Weights of a small transformer language model.
Size: 13 layers, 6 heads of 64, MLP 576 tanh GELU, vocabulary 8192.
Architecture: LayerNorm before each block, learned positions, no biases in attention or MLP, untied embeddings.
Training: a variant of Muon for these matrices, 626M tokens.
Each number is 50 + 15 x the weight over its row's rms, rounded and kept within 0 to 99. Layers, rows and columns count from 0. The size before them is the row's rms in percent of the matrix's.

# layer 8 MLP up, 576x192, rms 0.137, rows 184-238, columns 64-127
095:83 49 67 53 35 48 46 61 34 74 41 52 64 64 76 50 65 62 71 39 65 55 39 22 74 70 84 56 68 42 35 47 55 42 39 30 28 40 48 50 62 65 37 50 45 31 17 35 68 72 58 27 37 30 52 35 57 67 16 67 43 49 61 67
109:38 50 61 26 62 43 46 66 59 42 70 40 69 27 72 57 78 28 42 52 54 52 07 49 31 42 53 75 24 57 37 49 17 25 59 47 42 37 33 40 48 59 36 32 62 59 38 59 34 36 43 43 57 66 52 52 41 46 31 42 57 32 67 56
098:42 35 43 30 54 38 53 64 42 61 40 16 78 54 44 65 61 70 61 63 53 25 26 37 38 56 52 57 43 31 54 54 34 74 52 68 72 54 37 55 65 27 39 39 48 71 80 54 37 43 16 56 42 57 15 58 61 56 46 54 70 46 57 41
099:36 76 30 20 49 70 48 34 41 64 58 35 44 38 64 51 57 24 29 52 42 50 36 56 48 57 62 31 58 56 51 41 67 55 66 63 37 60 68 09 50 24 41 62 51 87 72 57 78 30 60 35 61 58 44 56 76 47 51 55 32 28 36 58
114:30 29 75 30 47 67 73 45 69 60 47 24 36 53 53 49 39 47 69 46 47 47 29 27 56 34 04 52 69 45 41 47 53 76 57 63 84 71 43 72 28 64 42 52 51 65 47 40 61 36 49 54 37 36 35 53 41 47 48 42 34 53 75 28
088:25 72 80 47 57 19 60 37 45 68 54 30 62 31 60 46 37 50 71 31 31 50 48 47 47 38 38 42 52 83 42 47 46 52 42 61 65 63 44 68 75 64 49 56 53 48 27 32 54 65 24 72 64 47 37 52 43 62 54 58 60 57 59 55
096:40 40 31 58 70 54 60 21 56 76 32 22 59 76 47 70 55 35 67 59 49 49 51 46 40 54 20 35 46 61 76 63 59 44 47 40 56 30 47 20 35 70 54 36 52 77 31 33 76 28 44 30 65 67 57 33 81 55 54 63 52 40 63 75
108:31 35 70 55 45 54 48 76 42 70 65 34 27 68 50 53 71 52 35 43 47 20 49 38 46 60 19 55 54 57 55 87 64 34 31 64 69 43 71 43 30 38 59 44 35 34 41 45 36 42 58 40 46 46 30 75 62 62 61 26 38 22 40 79
081:47 42 47 60 44 49 48 48 55 68 46 68 22 62 55 43 29 43 00 66 38 53 56 64 29 35 33 33 37 66 90 38 73 43 78 43 40 44 59 60 50 48 49 82 39 50 54 36 54 26 38 38 48 59 53 34 34 57 57 56 66 68 46 64
103:51 45 45 31 66 34 24 75 30 47 51 57 28 65 33 70 36 76 20 66 56 47 55 54 24 60 32 58 41 54 59 43 35 36 48 51 60 70 76 47 79 44 77 26 71 51 41 37 52 57 71 59 57 31 52 50 27 69 51 56 31 43 66 45
078:36 50 61 60 47 71 58 48 62 70 19 53 58 55 51 50 30 24 64 64 64 61 33 32 42 77 43 56 59 47 74 70 36 38 89 56 68 45 49 71 61 39 62 49 49 49 58 53 40 70 47 45 35 61 54 85 48 32 63 51 54 64 38 40
089:20 67 66 57 88 59 54 54 19 62 62 44 38 17 74 50 30 59 54 73 68 48 46 67 52 69 57 30 46 49 58 22 53 55 62 38 36 40 40 39 61 56 42 58 62 60 81 52 51 58 47 36 58 44 59 49 63 20 31 59 24 37 92 42
112:61 77 66 43 81 46 47 61 72 58 58 69 37 70 41 46 48 19 49 53 57 52 71 44 48 48 33 43 55 51 50 59 34 73 32 59 25 59 56 51 50 50 56 71 82 65 47 34 28 66 55 27 55 84 35 69 43 41 43 41 42 49 51 75
104:59 36 44 48 65 34 43 49 43 52 61 50 37 33 48 43 38 15 27 56 56 73 76 40 35 46 63 71 76 25 75 60 63 57 31 67 39 57 74 40 70 41 36 71 43 49 49 41 59 57 62 61 35 53 32 68 60 86 59 43 57 37 33 40
117:58 53 52 55 30 60 36 51 31 31 25 51 45 47 52 47 71 35 48 53 50 40 55 42 68 37 42 51 55 48 48 40 49 34 69 56 46 31 56 45 34 52 34 19 59 56 14 53 54 56 50 36 71 73 36 27 51 63 63 51 36 16 57 46
094:75 51 65 53 32 27 52 47 38 59 49 51 58 50 50 32 41 70 40 75 36 84 46 37 50 50 53 64 72 32 32 35 39 72 43 30 53 51 55 71 37 70 28 70 61 66 64 33 62 39 52 81 46 49 88 50 16 34 49 39 46 62 61 41
100:45 45 46 40 35 60 39 37 73 41 77 62 65 34 59 62 28 51 26 74 54 56 59 54 81 52 69 53 47 44 51 20 71 63 65 77 16 76 70 17 54 43 77 40 47 53 70 28 85 27 29 61 55 65 61 72 67 55 41 35 37 45 38 64
080:62 41 35 61 35 63 42 66 43 66 53 31 78 33 69 77 81 57 46 63 43 35 40 46 30 89 66 39 33 42 28 74 28 55 53 52 45 61 63 70 66 36 29 62 59 55 60 48 77 43 49 78 60 44 30 49 21 72 50 44 63 43 60 35
090:24 65 74 44 57 55 41 53 53 49 68 44 13 54 46 54 39 55 24 35 44 20 30 59 50 47 56 75 68 31 78 52 70 58 57 61 38 56 39 35 32 29 49 33 61 80 32 62 47 42 46 74 60 65 47 48 72 63 38 50 58 32 38 50
092:46 78 47 72 53 60 34 52 38 77 43 37 46 43 50 82 50 57 71 34 62 52 66 98 48 66 44 49 39 74 62 72 39 45 56 59 69 55 41 56 41 49 56 45 36 45 28 52 32 54 52 30 45 45 39 37 33 44 56 54 75 75 43 66
090:52 49 34 25 83 65 60 73 29 48 75 40 69 45 44 69 68 56 50 83 67 15 38 64 60 36 50 53 54 37 40 48 52 47 63 53 64 63 38 49 82 67 70 37 59 47 25 31 70 54 39 52 36 47 31 32 50 60 46 47 45 34 55 62
112:53 34 85 76 33 42 25 56 53 94 83 47 52 44 55 39 67 34 24 20 52 52 59 34 63 52 54 56 44 44 26 31 41 66 64 54 58 48 33 77 27 49 15 41 24 64 37 36 56 49 69 30 50 49 45 85 59 55 50 51 61 51 59 47
107:48 55 46 45 49 36 52 36 51 55 31 42 50 10 83 45 26 79 56 33 79 82 51 52 40 38 56 40 53 57 52 53 49 39 55 59 53 60 54 31 38 28 43 44 37 79 65 42 81 42 77 62 65 37 54 48 59 73 52 55 49 47 54 31
104:43 45 41 41 33 67 64 42 58 46 03 30 91 38 38 71 54 44 42 58 44 54 22 28 50 56 64 56 48 63 27 41 57 68 43 64 37 43 45 42 69 47 47 69 17 50 62 45 63 51 68 35 40 43 39 32 34 88 54 58 29 48 37 39
088:48 60 77 76 26 62 60 57 64 65 19 29 75 44 39 47 40 62 49 51 53 50 59 37 48 44 64 37 29 46 52 57 26 51 42 64 39 57 60 51 13 43 44 37 64 57 39 52 99 35 53 66 62 21 59 65 43 43 36 20 41 57 39 77
081:57 06 51 47 55 49 60 71 62 59 59 07 52 69 53 60 82 41 58 68 42 18 40 51 38 75 61 49 40 49 26 50 33 56 77 62 50 33 58 48 30 52 32 63 48 43 43 54 67 33 65 41 41 59 34 71 58 65 49 53 53 60 59 49
122:59 50 32 58 68 41 74 32 82 44 55 38 56 62 59 24 65 53 39 41 51 38 27 56 69 32 57 53 48 42 50 51 74 74 50 44 54 67 58 56 60 58 25 36 41 77 52 37 49 53 55 36 60 65 56 25 53 70 26 41 32 20 47 48
084:69 53 98 71 56 39 46 37 57 27 33 65 53 21 35 76 71 74 74 66 45 47 62 45 52 40 58 44 52 26 63 24 45 43 34 48 15 40 48 68 45 22 47 68 64 51 49 59 74 39 48 50 53 49 02 68 29 56 57 51 33 43 54 38
117:40 61 34 20 57 39 50 64 56 67 43 45 43 47 51 39 55 37 19 72 63 43 39 51 54 40 41 50 87 60 66 61 65 73 27 63 54 29 55 34 56 59 76 34 90 55 58 30 59 47 48 16 60 64 29 63 51 52 43 35 71 56 12 63
095:42 65 62 29 58 63 45 60 35 62 42 58 13 62 78 52 31 56 48 47 64 44 52 64 25 44 42 64 74 50 69 36 38 43 64 68 34 35 42 61 47 58 25 32 38 47 62 49 35 70 62 44 56 57 43 36 40 47 48 77 54 57 68 40
098:53 61 56 45 61 36 39 61 31 43 35 62 52 57 68 60 44 45 65 55 52 37 68 25 36 50 47 44 35 53 55 69 42 44 44 55 25 69 49 46 35 71 54 72 64 33 18 38 58 58 72 67 49 50 53 38 58 64 49 75 32 69 55 36
093:42 45 34 69 41 69 44 66 62 49 77 62 51 57 46 66 41 55 53 51 64 51 70 34 14 63 50 37 40 60 90 43 28 31 50 54 42 52 39 31 54 45 39 58 39 45 32 35 57 35 45 79 32 85 51 74 55 38 25 36 57 76 42 62
088:34 33 55 65 68 26 55 42 40 52 48 24 58 34 63 70 79 59 70 77 19 29 47 58 49 32 48 52 52 62 47 46 49 48 69 53 56 44 56 29 40 42 47 47 58 65 80 26 29 54 43 53 40 56 31 45 60 46 50 29 47 40 26 37
094:31 48 52 51 61 64 46 26 30 75 53 36 35 45 43 21 50 51 68 19 53 48 67 59 63 59 57 61 33 57 54 36 69 28 33 58 00 36 38 54 39 50 37 74 62 34 70 41 48 40 39 19 68 59 46 49 61 86 52 28 49 60 49 44
082:21 53 61 70 62 54 43 57 51 49 36 47 42 24 68 42 44 77 29 54 21 45 59 48 47 52 50 52 54 40 69 19 79 69 27 38 41 40 65 39 56 33 44 37 44 45 66 51 59 37 31 33 46 41 30 28 57 44 62 62 50 40 71 54
091:27 34 60 44 14 39 69 52 55 31 38 61 46 46 46 59 66 48 41 52 33 45 33 27 55 48 51 28 57 32 57 59 60 32 38 58 49 55 43 53 30 35 47 64 44 46 72 29 31 49 39 54 67 57 37 47 50 54 13 48 35 57 46 34
100:53 49 50 51 49 56 47 46 65 36 52 51 66 52 32 49 47 34 41 76 32 57 26 34 65 36 76 63 50 50 54 31 47 49 56 53 62 65 44 23 20 49 54 50 45 49 63 31 50 42 72 07 56 79 69 61 46 68 35 76 52 47 44 14
105:50 71 49 42 67 53 46 52 47 54 50 64 49 53 24 42 45 62 23 38 29 43 59 32 42 56 66 43 52 47 57 52 53 46 49 85 44 56 48 52 82 30 51 68 59 31 43 39 51 52 66 42 62 64 77 59 58 45 63 46 55 43 40 24
111:45 87 38 59 62 59 32 56 61 67 54 45 39 62 64 43 49 29 58 30 58 53 28 42 61 48 61 67 26 69 40 31 47 61 50 56 65 74 43 52 53 49 50 50 61 45 53 32 81 19 46 47 64 52 58 65 64 62 61 42 60 67 77 41
101:39 65 62 38 52 48 39 41 29 48 62 36 65 39 44 50 55 79 52 43 50 62 52 41 53 62 69 49 21 50 42 58 33 59 44 62 47 48 48 89 50 68 33 58 56 54 40 44 52 50 56 59 59 71 35 46 67 37 09 56 49 58 66 31
111:38 55 38 61 55 33 48 52 32 47 63 53 69 29 50 35 68 60 48 73 56 58 59 51 49 41 43 33 59 72 74 41 33 15 46 48 45 56 61 63 34 29 72 47 47 50 55 51 71 65 29 39 59 43 45 46 43 49 48 63 44 47 38 50
100:46 28 58 51 39 21 46 62 78 62 42 52 28 52 58 35 83 47 54 34 09 39 39 72 37 59 59 57 55 85 46 34 33 55 38 44 72 60 60 37 78 49 42 41 71 34 61 40 32 37 48 28 71 55 77 39 65 57 25 67 29 44 57 49
101:69 53 50 62 51 50 73 69 63 53 36 69 37 71 59 59 44 40 36 45 56 49 61 36 50 69 50 40 70 44 60 53 70 44 83 83 48 70 73 46 60 34 37 67 52 41 42 36 55 49 51 30 71 39 38 66 66 47 26 58 52 49 56 47
107:32 27 84 43 34 28 29 71 48 51 46 42 29 49 76 48 49 50 83 60 66 31 57 50 55 29 26 61 70 51 49 42 57 69 70 46 62 69 64 54 46 46 73 53 41 61 33 44 70 64 36 40 42 47 31 23 46 61 72 83 43 37 55 34
095:40 43 68 41 34 26 38 77 48 53 60 45 40 34 50 68 70 25 76 22 49 35 46 49 48 45 69 63 39 40 45 55 55 74 51 50 59 30 56 44 42 35 42 39 43 31 41 54 86 79 54 53 66 58 53 73 48 44 47 81 36 44 24 43
098:74 30 28 53 37 73 23 58 29 59 73 49 43 51 31 57 67 54 35 57 51 38 59 73 37 64 58 57 60 51 63 52 63 62 50 53 45 99 66 64 59 68 39 64 31 72 33 44 70 52 60 72 49 44 55 45 34 36 45 66 52 57 48 42
099:46 49 40 33 46 40 35 49 47 42 54 61 62 63 45 37 14 18 60 37 41 54 51 54 51 36 52 58 47 30 66 60 47 49 48 85 45 48 65 24 55 56 70 60 50 45 59 62 59 69 23 52 60 56 55 47 36 54 37 56 45 45 27 25
099:41 65 63 70 59 38 53 48 58 83 30 56 42 46 39 60 36 60 37 38 41 64 29 31 55 45 25 62 49 43 73 62 73 76 56 63 58 67 41 41 40 48 55 43 61 43 54 44 43 52 53 58 39 46 39 33 39 67 62 59 68 40 19 74
105:42 34 58 58 49 27 25 39 47 69 42 33 44 65 48 52 37 14 50 53 45 57 39 49 67 21 41 52 56 59 44 65 41 55 22 63 43 62 57 49 71 51 67 57 66 35 65 43 47 45 58 43 66 48 33 59 46 48 77 42 57 51 29 57
092:34 26 48 33 26 59 47 79 42 53 23 64 76 36 53 40 62 42 41 60 40 53 51 63 35 66 59 58 49 57 62 53 55 45 71 41 29 57 41 36 51 84 37 29 48 91 54 47 38 41 42 42 46 52 55 39 33 45 49 62 63 50 43 56
107:63 50 66 70 51 46 44 40 53 34 41 55 57 59 38 63 68 45 52 97 31 77 48 45 52 36 52 35 34 67 77 45 48 47 62 59 76 44 64 34 45 59 55 48 51 47 63 63 41 27 19 56 48 42 60 44 66 45 45 58 48 40 45 57
088:42 32 51 42 51 58 46 54 44 41 49 41 68 49 53 71 66 49 78 64 56 75 48 80 27 52 30 62 73 59 44 53 62 35 60 53 28 56 47 42 28 23 13 34 47 46 61 35 32 42 42 42 40 53 48 38 64 39 53 74 39 43 35 45
104:54 68 44 59 44 71 41 56 52 51 64 57 52 68 52 47 42 37 72 42 59 49 25 73 68 36 72 55 48 66 73 57 38 38 64 50 47 36 49 35 41 28 67 29 49 34 62 68 58 57 50 47 67 45 38 24 51 26 52 54 68 64 38 86
085:64 20 72 77 73 59 49 44 65 45 60 49 43 55 84 54 70 15 70 39 46 64 43 64 63 63 49 30 44 54 70 58 42 44 50 63 68 69 34 35 50 19 53 59 42 40 57 48 58 57 34 46 69 55 60 29 41 32 50 46 10 70 47 87
101:22 53 49 28 41 48 43 66 51 55 46 53 47 39 33 47 46 38 23 58 60 22 61 57 74 65 53 54 36 40 50 63 57 69 24 93 54 75 66 53 47 43 60 52 52 79 53 55 27 68 39 41 71 84 59 48 53 52 62 55 65 56 63 50
# layer 8 MLP down (transposed), 576x192, rms 0.0481, rows 184-237, columns 64-127
097:71 64 64 58 52 47 52 33 62 42 52 57 57 45 39 51 35 52 64 31 57 45 50 71 39 70 46 58 31 81 65 39 20 42 41 68 69 40 54 36 44 36 36 34 72 21 67 50 47 50 37 53 65 46 53 69 44 48 93 57 65 41 20 63
117:33 52 62 44 41 50 48 74 77 38 71 49 73 36 57 42 66 37 36 51 61 58 37 46 40 53 22 18 00 53 56 62 64 55 51 65 43 29 39 60 44 57 46 78 38 36 45 38 41 61 25 46 54 50 44 53 67 61 66 37 25 73 41 50
105:70 43 46 65 46 67 16 68 36 51 58 59 64 43 52 65 43 30 37 36 58 79 55 67 47 62 22 39 48 29 50 61 60 26 50 52 52 39 48 50 18 57 63 42 44 59 33 12 67 23 69 48 37 43 36 49 66 64 42 75 47 63 25 61
100:55 57 51 46 72 33 20 62 25 49 24 55 49 70 59 59 69 54 60 48 41 56 42 40 46 76 70 21 74 67 53 34 39 57 39 36 53 52 49 50 54 51 54 47 19 22 46 63 40 20 64 34 49 36 61 84 54 53 44 41 54 54 45 28
081:45 73 36 68 47 54 49 55 55 45 52 43 58 38 49 49 36 34 62 34 44 39 40 31 51 30 57 38 44 55 55 53 62 46 41 56 68 21 83 46 35 59 41 42 29 52 51 30 69 37 74 59 48 44 61 35 42 72 45 44 61 44 31 56
092:51 20 54 37 53 61 52 70 31 51 82 51 34 52 55 61 26 64 59 48 73 59 57 50 45 56 72 40 69 58 28 55 44 55 55 24 51 29 45 41 57 42 56 80 46 47 30 41 55 57 65 60 67 51 80 46 41 68 49 43 76 65 52 35
084:30 55 45 56 54 63 62 47 46 37 76 90 51 54 57 61 55 44 56 34 43 20 43 39 72 59 26 22 53 32 63 46 53 47 66 34 35 58 47 42 52 47 29 58 56 55 45 64 37 40 37 51 15 57 49 75 27 62 47 48 31 57 42 46
063:39 27 36 46 63 62 35 56 52 74 60 66 68 38 68 53 50 64 33 75 78 53 49 39 57 32 30 36 60 48 57 29 47 58 24 66 47 64 61 40 45 55 47 47 47 25 32 87 57 54 62 43 62 25 23 38 31 44 45 59 44 28 43 55
080:40 56 68 47 33 53 36 64 55 50 38 49 47 63 53 45 86 45 51 41 53 61 15 44 76 54 59 70 56 21 56 49 70 39 79 49 50 45 47 19 45 61 59 47 56 71 22 60 42 41 47 45 48 54 38 27 57 40 47 25 52 50 54 24
109:47 44 23 60 74 74 44 36 67 71 50 24 75 49 72 61 76 37 42 49 22 66 39 61 41 63 54 51 44 48 48 51 24 46 66 53 65 40 58 41 20 48 28 65 48 27 31 68 47 53 21 49 24 50 57 69 30 72 43 37 62 31 59 49
076:43 53 82 68 51 52 74 63 78 35 52 56 36 47 62 55 39 56 28 60 58 58 37 41 48 38 61 30 56 52 42 50 33 45 63 59 48 48 65 24 43 52 39 65 19 63 40 52 61 58 34 44 47 51 53 66 89 47 60 61 56 47 43 21
078:38 63 93 64 57 58 65 40 41 66 50 46 49 52 51 38 26 54 25 55 43 44 44 43 49 31 63 46 48 59 68 51 46 64 98 32 65 52 62 27 84 59 58 53 40 52 32 47 36 60 17 61 51 50 59 54 73 58 57 68 44 67 40 39
087:26 48 61 53 42 26 61 77 35 10 25 52 42 56 31 59 58 46 45 60 57 56 64 34 52 52 55 02 31 21 55 46 48 72 38 52 52 54 59 59 43 40 57 19 58 41 58 93 40 60 99 49 41 27 33 46 50 67 53 39 54 28 54 45
093:55 35 29 20 53 43 73 62 40 49 52 92 53 72 52 77 71 25 60 24 60 41 27 47 56 58 45 45 56 55 55 37 62 51 48 58 33 38 57 36 93 56 40 52 36 36 54 16 38 19 29 48 17 59 41 49 49 56 51 43 65 54 55 75
075:47 82 28 70 23 63 30 85 52 70 46 38 42 42 59 61 50 53 48 39 44 64 55 09 35 57 31 26 30 34 47 54 46 57 59 52 60 39 63 29 62 47 39 75 37 35 57 75 33 71 69 54 52 54 29 40 41 54 49 50 64 58 50 49
101:67 20 40 40 50 67 20 66 46 46 44 36 46 32 47 32 73 39 35 61 21 60 29 68 62 44 52 62 55 52 63 26 36 35 44 76 51 71 71 13 42 60 51 40 29 53 62 96 60 71 53 65 38 49 30 57 49 36 39 60 46 49 41 60
109:54 61 35 66 63 45 63 61 68 61 33 25 67 45 46 42 33 45 50 33 59 34 91 56 49 60 35 55 61 66 24 48 69 24 23 71 51 42 52 69 57 57 52 38 67 78 36 27 72 55 62 65 34 40 34 76 39 51 48 40 55 42 54 53
085:54 58 85 31 90 63 17 52 57 50 51 62 55 68 48 67 66 54 47 50 40 47 43 44 50 72 49 47 63 58 84 55 55 49 69 42 29 52 39 52 31 62 41 45 45 34 46 83 62 60 58 39 48 54 39 19 74 50 51 69 64 43 29 32
112:70 45 54 50 54 76 37 49 41 34 45 34 46 44 40 54 49 33 43 35 74 55 34 48 50 65 50 54 24 78 38 46 46 51 59 55 54 21 66 40 60 55 40 22 43 47 33 35 58 63 64 25 10 30 46 72 69 31 48 53 67 73 53 47
103:40 43 78 37 21 31 64 75 73 43 65 70 57 53 41 63 48 59 23 48 68 65 67 39 38 38 32 38 43 64 58 23 59 46 41 35 27 65 54 42 56 45 67 44 66 08 67 33 48 57 35 50 36 37 45 57 51 57 59 60 46 38 59 43
094:39 52 42 29 64 78 36 59 70 42 66 61 49 49 48 36 43 45 56 45 46 76 56 30 44 47 64 69 63 50 45 48 66 57 28 31 26 33 51 45 40 53 38 88 32 42 71 55 44 87 75 32 69 51 28 36 55 45 59 61 64 71 69 22
104:45 41 35 44 41 51 55 47 58 18 10 49 57 55 35 41 52 54 26 42 33 58 48 42 55 46 66 37 38 53 58 63 40 59 42 47 68 40 45 71 38 60 77 43 29 61 53 23 72 55 81 49 74 56 58 37 42 50 51 41 36 76 52 35
110:52 89 53 69 37 50 61 24 60 67 72 68 57 38 50 53 40 65 58 41 37 41 42 46 39 59 79 54 84 72 61 48 40 63 43 52 40 77 43 18 43 35 61 29 40 47 22 69 71 50 28 47 47 28 52 71 55 42 41 49 41 44 59 47
109:41 95 36 80 35 61 55 53 31 38 14 59 59 39 45 54 45 29 43 44 69 38 43 38 63 45 48 29 62 34 57 34 55 47 48 76 53 59 48 47 56 55 81 21 57 29 36 41 69 52 69 37 49 47 30 54 51 35 17 71 59 57 57 52
088:63 62 09 36 70 45 68 78 27 10 63 76 78 37 49 67 68 60 58 71 51 67 84 37 52 56 45 32 59 41 43 31 44 54 62 64 66 56 44 28 31 28 49 61 68 55 51 38 69 40 34 56 40 61 52 44 53 71 32 63 67 49 35 46
090:41 46 49 39 62 39 57 28 63 64 44 66 32 72 38 31 47 64 43 45 52 48 91 38 52 43 45 52 37 44 35 41 37 40 51 42 55 25 07 42 27 41 34 42 41 25 47 72 52 46 63 39 67 21 49 58 39 71 43 61 34 34 36 32
132:58 47 56 31 46 56 56 38 34 48 35 52 63 63 60 53 48 46 48 42 24 50 50 69 54 91 46 46 47 43 38 59 32 49 25 22 54 65 44 32 53 69 79 38 79 43 31 35 53 13 28 38 64 43 42 39 26 18 37 41 55 34 57 46
075:39 73 69 67 45 49 88 24 55 45 45 63 49 56 54 48 45 50 25 32 50 40 43 76 19 38 65 62 62 65 22 32 48 47 62 55 31 46 22 81 64 32 75 58 18 56 62 08 27 62 27 52 63 71 43 39 55 26 47 52 74 74 71 33
069:47 44 34 34 40 64 17 67 34 51 58 48 67 35 41 62 50 65 50 27 35 66 66 47 51 46 58 17 34 34 57 62 39 52 39 63 75 40 45 22 47 21 37 66 68 18 22 42 48 18 75 24 49 36 12 60 62 55 68 49 67 40 43 58
100:53 40 48 60 71 57 52 66 74 70 31 82 66 59 28 52 43 44 41 45 31 63 47 59 68 60 32 63 36 57 42 40 45 70 54 33 27 50 32 42 69 40 43 64 97 67 60 46 69 69 82 63 74 44 47 57 43 44 47 27 39 49 37 28
098:60 48 51 48 34 43 66 25 41 14 59 34 45 44 46 30 36 45 64 66 44 64 35 61 39 51 62 30 65 65 59 50 36 47 68 27 53 42 64 40 46 55 38 58 47 76 21 57 54 47 18 48 26 32 32 55 74 32 50 47 78 52 91 35
081:48 36 62 42 60 31 46 66 49 60 41 43 75 53 55 53 68 45 46 37 52 50 35 68 51 31 63 54 66 38 52 41 72 38 55 70 48 47 41 77 38 33 57 58 55 70 74 26 61 67 35 30 67 31 30 46 41 64 38 47 39 19 84 27
092:28 26 67 45 44 81 59 65 41 47 46 58 43 61 52 63 47 43 57 47 47 40 47 54 69 62 62 33 64 67 51 38 56 66 75 10 83 56 55 75 49 51 59 57 22 25 33 41 38 72 67 29 35 61 55 37 65 50 54 91 72 49 63 57
100:34 58 37 59 50 58 53 45 63 54 42 74 63 69 76 56 32 66 45 57 73 81 47 58 53 42 43 44 46 42 46 48 26 52 59 76 45 50 51 58 78 47 52 67 34 51 66 15 66 39 46 45 24 31 55 50 59 57 47 41 42 14 55 54
075:46 59 77 39 71 42 58 72 56 15 47 44 69 71 47 38 48 43 37 55 61 62 43 57 41 74 68 73 76 79 37 53 55 58 85 37 50 51 51 58 55 51 38 51 61 47 27 45 72 45 30 81 52 36 64 14 47 77 72 53 53 67 45 33
096:43 46 37 24 58 46 39 50 70 55 40 72 31 49 28 66 46 75 45 46 69 50 42 65 30 55 31 27 61 61 47 63 43 39 44 44 77 36 56 39 55 54 62 40 50 49 50 68 29 77 91 24 43 48 90 32 52 37 72 37 17 68 56 27
106:37 39 47 46 32 41 52 60 39 44 31 63 54 73 72 56 64 48 40 49 46 37 48 56 48 48 57 45 54 51 64 44 50 60 54 44 61 43 29 74 83 56 51 57 48 44 44 62 49 61 38 88 54 39 63 12 60 52 70 51 47 45 57 72
102:38 37 51 81 56 51 40 52 72 32 68 62 77 41 35 50 56 62 38 43 29 29 65 59 43 60 64 49 51 56 39 62 48 56 56 39 78 70 56 43 54 62 70 40 56 44 16 59 61 36 26 30 42 46 63 61 59 47 51 54 36 28 52 68
124:61 56 43 36 43 53 41 64 66 63 42 75 66 89 55 16 40 55 41 45 41 40 64 51 28 67 30 33 34 49 66 26 51 51 33 61 76 60 42 38 55 51 18 59 48 32 29 41 63 43 62 67 67 39 43 58 69 65 74 58 37 47 47 45
106:58 60 39 63 36 46 50 54 60 35 41 48 50 36 37 58 47 50 72 56 44 53 49 51 42 41 79 33 43 52 34 41 00 60 29 64 41 41 65 64 49 51 43 42 44 20 39 51 37 42 50 72 58 60 56 60 59 60 29 61 21 61 47 36
112:49 40 68 54 36 59 54 37 57 28 38 59 53 70 48 80 64 38 54 54 30 49 19 75 40 23 50 45 54 59 56 37 53 63 45 40 34 28 52 43 51 53 61 35 58 43 49 49 37 39 80 62 78 58 31 69 48 22 55 48 52 67 58 48
103:53 55 59 34 57 61 32 73 77 65 66 77 32 47 50 35 59 53 68 34 33 70 31 68 37 36 28 13 68 56 73 18 61 72 45 61 64 37 17 63 75 41 39 15 22 27 51 54 44 46 51 85 61 16 46 62 23 59 49 59 55 57 51 49
107:48 50 31 40 08 51 60 52 59 50 61 71 54 69 38 46 60 56 33 54 60 63 57 56 56 75 51 72 37 21 38 58 54 33 25 24 62 28 48 57 75 69 76 65 39 62 63 65 42 61 40 65 48 35 63 35 29 29 39 66 44 40 36 59
117:64 44 25 47 52 41 34 18 46 54 32 62 65 65 57 71 28 53 51 59 45 77 60 51 62 37 35 35 45 89 71 59 27 45 40 63 49 59 52 65 54 66 54 33 59 50 35 32 62 37 46 52 60 60 48 57 20 66 75 47 31 64 72 51
106:36 69 40 39 48 67 38 58 51 59 37 61 73 57 33 32 33 69 71 62 48 61 60 57 59 49 46 26 26 58 70 53 59 52 28 54 42 24 74 54 55 50 45 49 63 29 64 68 33 22 50 50 50 41 49 52 63 79 52 58 61 51 48 35
105:43 53 27 45 83 60 78 53 75 47 49 37 47 54 43 37 52 62 57 32 71 39 54 50 36 54 44 74 37 37 64 55 44 43 61 64 54 45 37 63 53 71 53 15 47 39 54 47 79 52 39 33 70 48 35 59 35 48 50 19 59 40 64 48
097:43 38 64 42 84 44 57 79 33 33 49 50 45 34 42 71 64 29 46 26 45 69 54 49 80 62 81 48 20 65 67 38 35 58 13 66 50 68 21 64 52 89 51 37 48 47 32 66 39 72 09 49 68 71 27 58 40 55 56 61 65 53 37 48
096:69 52 45 29 61 42 28 85 32 54 63 71 46 56 27 20 53 46 60 38 62 39 68 49 24 27 49 45 37 49 48 59 60 37 51 51 25 31 59 45 33 49 24 69 50 54 74 71 62 59 87 62 76 56 59 62 46 63 51 49 38 49 63 07
086:62 46 48 60 38 59 10 43 45 53 59 50 48 27 39 42 50 65 51 63 52 30 45 43 53 66 51 51 59 53 57 19 36 51 47 56 54 43 60 47 30 24 26 40 61 71 34 62 65 72 76 25 49 44 28 45 55 40 70 45 56 44 25 69
086:35 45 49 27 34 35 42 45 59 52 26 78 59 35 62 62 46 88 50 27 72 46 55 44 40 76 40 44 85 61 41 42 54 53 34 46 44 42 78 53 50 52 71 73 56 41 73 66 36 75 46 07 75 48 40 49 37 42 42 37 51 72 45 57
121:52 54 54 44 32 38 48 62 45 48 64 45 48 57 27 79 73 27 51 66 35 62 82 84 64 32 28 18 02 56 58 57 49 85 54 85 65 53 26 76 47 75 51 57 48 44 37 64 43 40 13 51 50 58 82 48 51 68 43 42 29 40 17 73
098:59 47 43 40 65 67 63 43 34 42 53 61 79 40 68 50 47 09 54 49 55 36 65 72 50 64 37 40 38 49 39 65 67 44 52 30 54 53 36 38 76 46 42 35 39 40 19 16 32 66 25 70 35 58 70 50 63 41 71 90 55 44 66 47
121:58 59 35 38 79 59 57 27 30 64 68 48 53 50 45 43 77 54 35 23 67 72 44 65 56 52 31 58 39 51 17 53 49 43 36 46 58 43 36 62 46 27 52 37 60 73 62 11 34 16 45 29 65 55 48 55 69 46 74 28 50 52 56 88
091:39 73 34 45 36 42 51 48 61 37 59 69 29 50 71 65 36 14 60 62 55 64 38 46 57 53 69 54 46 60 57 46 63 28 42 84 39 31 34 58 61 39 51 48 46 31 44 68 34 27 58 42 48 38 64 77 55 49 44 51 38 54 60 28